Weights of a small transformer language model: MLP 768 GELU, 432M tokens.
Each number is 500 + 50 x the weight over its row's rms, rounded and kept within 0 to 999. Layers, rows and columns count from 0. Numbers have three digits each. The size before them is the row's rms in percent of the matrix's.

# down: layer 3 MLP down (transposed), 768x256, rms 0.153, rows 13-32, columns 128-191
# up: layer 3 MLP up, 768x256, rms 0.169, rows 14-33, columns 128-191
down13 104:500562544479436562545447570507492415560509539541523444642439506472547482524464534550441517434546571490469522452524534492489504304471510596483533466425476529452431545479501513410492434479535583
up14 116:575471432529522548503362530492459481524563505516509538503508457439471520384478452502446480452589484536527541546421569519423343577545517608435471419530530528548459420442492506496503552551574554
down14 105:490512553412512446449624455527599537417499530546503511464460490516547493572539502527480589525442527504490457489611488452495652425446433472435512563509457446472571572564554545518509508484465445
up15 122:499516378481557377411500466506485490485493516512490542516572550451524455475598505553473529497452526522424440466458509520502511545536518474454543541474529580473465539486477472438578562523492532
down15 116:434547500485569496541470515536478569532472547431498536492436498565475495523404416550458411542496411518560513468526458425464504438419500457519535481560492428486521491530497620558559458599526477
up16 099:500517551435481446489460505437490438594471511512383476573509501504552452612440466421486577642493490446522516562519543555523556485526465481437462551569575522484431521423557541523571471493510390
down16 093:506439449535530537493537510597489571400488513512576498459497516507377545444578523542520439349522500552529538435550419463448463527536539531526536448433483496504480440518480536451429472506454594
up17 120:404539479521501473563521573505416437520466581494487506487520487534470539456522439522463491521505466491492524534481534548436562455506546474360501567424538503540437399464563440492419519561464465
down17 110:560443497467483502498456429448573578478454525491491498542494635527539475565521523502525501429496487485504527552533434499593459541426443562598533465503518479397552603517478562507566493472497581
up18 087:499505460445540461525469478496477470542462548516465569512527533568457643521453494524506504457500529539445461483458576533514652474545520479550427448481569520539449549580552434520441471413537487
down18 092:523513550526410527461520490503480502486453532477516444451462492454504432532507531396502550530516500406506525528471500543488411519472485430491531403511537421475524443451366524521576525535479520
up19 091:519548541450533546617587504470546454497452485487520489444469499513428403543529412523523455554405512537575476500611561524492517564548485490574493482570585453489503539392559523534450426430502505
down19 098:548376448559560458462405567521508515442576513531464438556475502461471545426401482528516470543517502527417468519466473429575408433511508540415594525448459548652571492534435496434506597559483544
up20 086:421567531531518500507503532475505448530508581554553478520490534549525519582502568473507454532444514523590592574505523453439609521426506556507464451468507560456416458503459473466509546468465563
down20 095:459522453539433499450485505431501523493477564559539520532530506485578486499474545520450495470539458525581623601440548429547565517544527526551483464494490545450542368600452468516503583428347545
up21 098:592485520392503530447482359450565540508527570567585427535541455529550445462447531439516501547435504454433546427512471568515500612565539417566566417472501540525507504544479535485540508503477489
down21 115:492472558508484495500499450455565571542529571618509415498525455465535516506442556446505459507519510453486564475539533480530444551603475544516520418460474482617477516484531494437543543503598515
up22 064:482578446509552571488491530482583459533424525485523553467470469450539510453604524506451521540542484512465534491595539481558472453491475421525509525411500493475549424501507495448481519442516373
down22 082:497530488510580561496565495446576411597485497566519526542540539491490466489598566490411559564516458479516503498514542451531422490539480445507443518467441523476573447510543460458584516531488392
up23 101:474525502398464527478551568470557428507519535564561552533419505402499504565469485481540485469454527494416438551557420410537484580377511518519569470582467395529573570487544439465367531508540485
down23 108:527553560512447515497449450477454500540575644524405509451571444558498522457536483446445501437503459496554500558496518455572518510606421470555446368503436500567496466504432463526416498523475502
up24 092:448509459448449416519497453527471493563462563496469504625487519538477575463441471535370519540496496480469486444505590440408500420508500469578517533478570523509468448557488474475492496456412510
down24 097:458515504592529545584521595461597445411593519558514479389553469449562452506548553395609612472505499567497450557479422509580520488499491488458471485572460463422536574438547538450559536541490525
up25 130:472437468641534485445490482453516506425459484558438436506487499492527502443513513503515528577581487394427485542571531439504400490586526505502558508493478509531553516499311532485591473467459501
down25 110:542521477409427540506531484512472533602466541384507492533489489449432489541370473524520473438445515605540514496494505549500544469432522502440434446489508499469464494512675517495413513532528556
up26 119:566488559467535436440434469479541516485505623525494504534423443537433470504411463512475467468611460589524523462542549559506474521566439507526446510528544443465446388472464468501480443437533493
down26 117:482485474517461487437546435544379416446483466587574462465571396522444571587625538508562594502519505497546460547475520449550479445434500458486481577566464476599602548534504558471502542528549486
up27 097:471491529487424487472518471517531451531524518498444529476500551402510458599560522446526420530560591461504436561444503454476435600553499484458489538552485516480575414489493454492520497544490481
down27 111:516558483499503529480483406492522443496419496551446531466491555426406464472407448519467516484441478475588492505459548582480475541486473463518557572511539493509470412535509489507462458488550482
up28 105:512526572563496515543468427484469456488515427510513546530522477524548479497462507443563449599418435517542513448540438543410451415551390558419498454554541443488560497544474487504542479543463411
down28 100:524472392484455470465519542548528486466425557505520467539482574500502499513538512604440546422534589517491467489498578422598588554503580450561518540458490535481428548504517467481485514508506534
up29 095:512474468428536500433541424494519626484453495488505520463452514588532494556443495524494466538587518472521606544458500592514472521507555519463470484501524535467433523478557517503459448570551482
down29 091:510564529518468519612438543465503390519532554488513496490556469362517466441578474527484528457456518519525437396586366451519489501479414499499525526556452533552524502515459465548516517431438599
up30 119:563428485573536441550490455552573537623490477475492511597567529496501471487472464422463510437532477449372421485540565525505514550424480525477513442516471512435458544561438523544584498465361514
down30 119:534544508413475581520524524460443466503529482565542538446455529517438490500451508465479489496504582544526488435515502575477522464532518480445512541492525498547434465425570465415408483490599541
up31 101:398447493540488571445465542488478478566539593608521502509455555602521489447472501482452459474502565579498520492506552506483452631524547446508578519567486486486620453372466407475467451501469514
down31 116:465518425500500491510505524532524450618560605578516394460446484548503497610519454479466480479482550541399563465558557453445513534631570445529541455490515500458518543505504439425443470533531532
up32 105:420538475584495399408548599515439497559445574552518546434495576479523532557536569552437549521538453445475484527463498478467505585477546460468441510474473575518392463484447505447472510551571571
down32 097:569479539460490580555544446549484471437527482475475470524541378495461460432439480435560446461471522539510488521553508534563511450521453549512588473542508428480579549569488493517552435459407436
up33 116:497588511468512491381486401490500574509368485520444483526503496501516379496528385455547520512455474561413479511467545527475534561521504498517529429514447512495427547516477453539541481557475594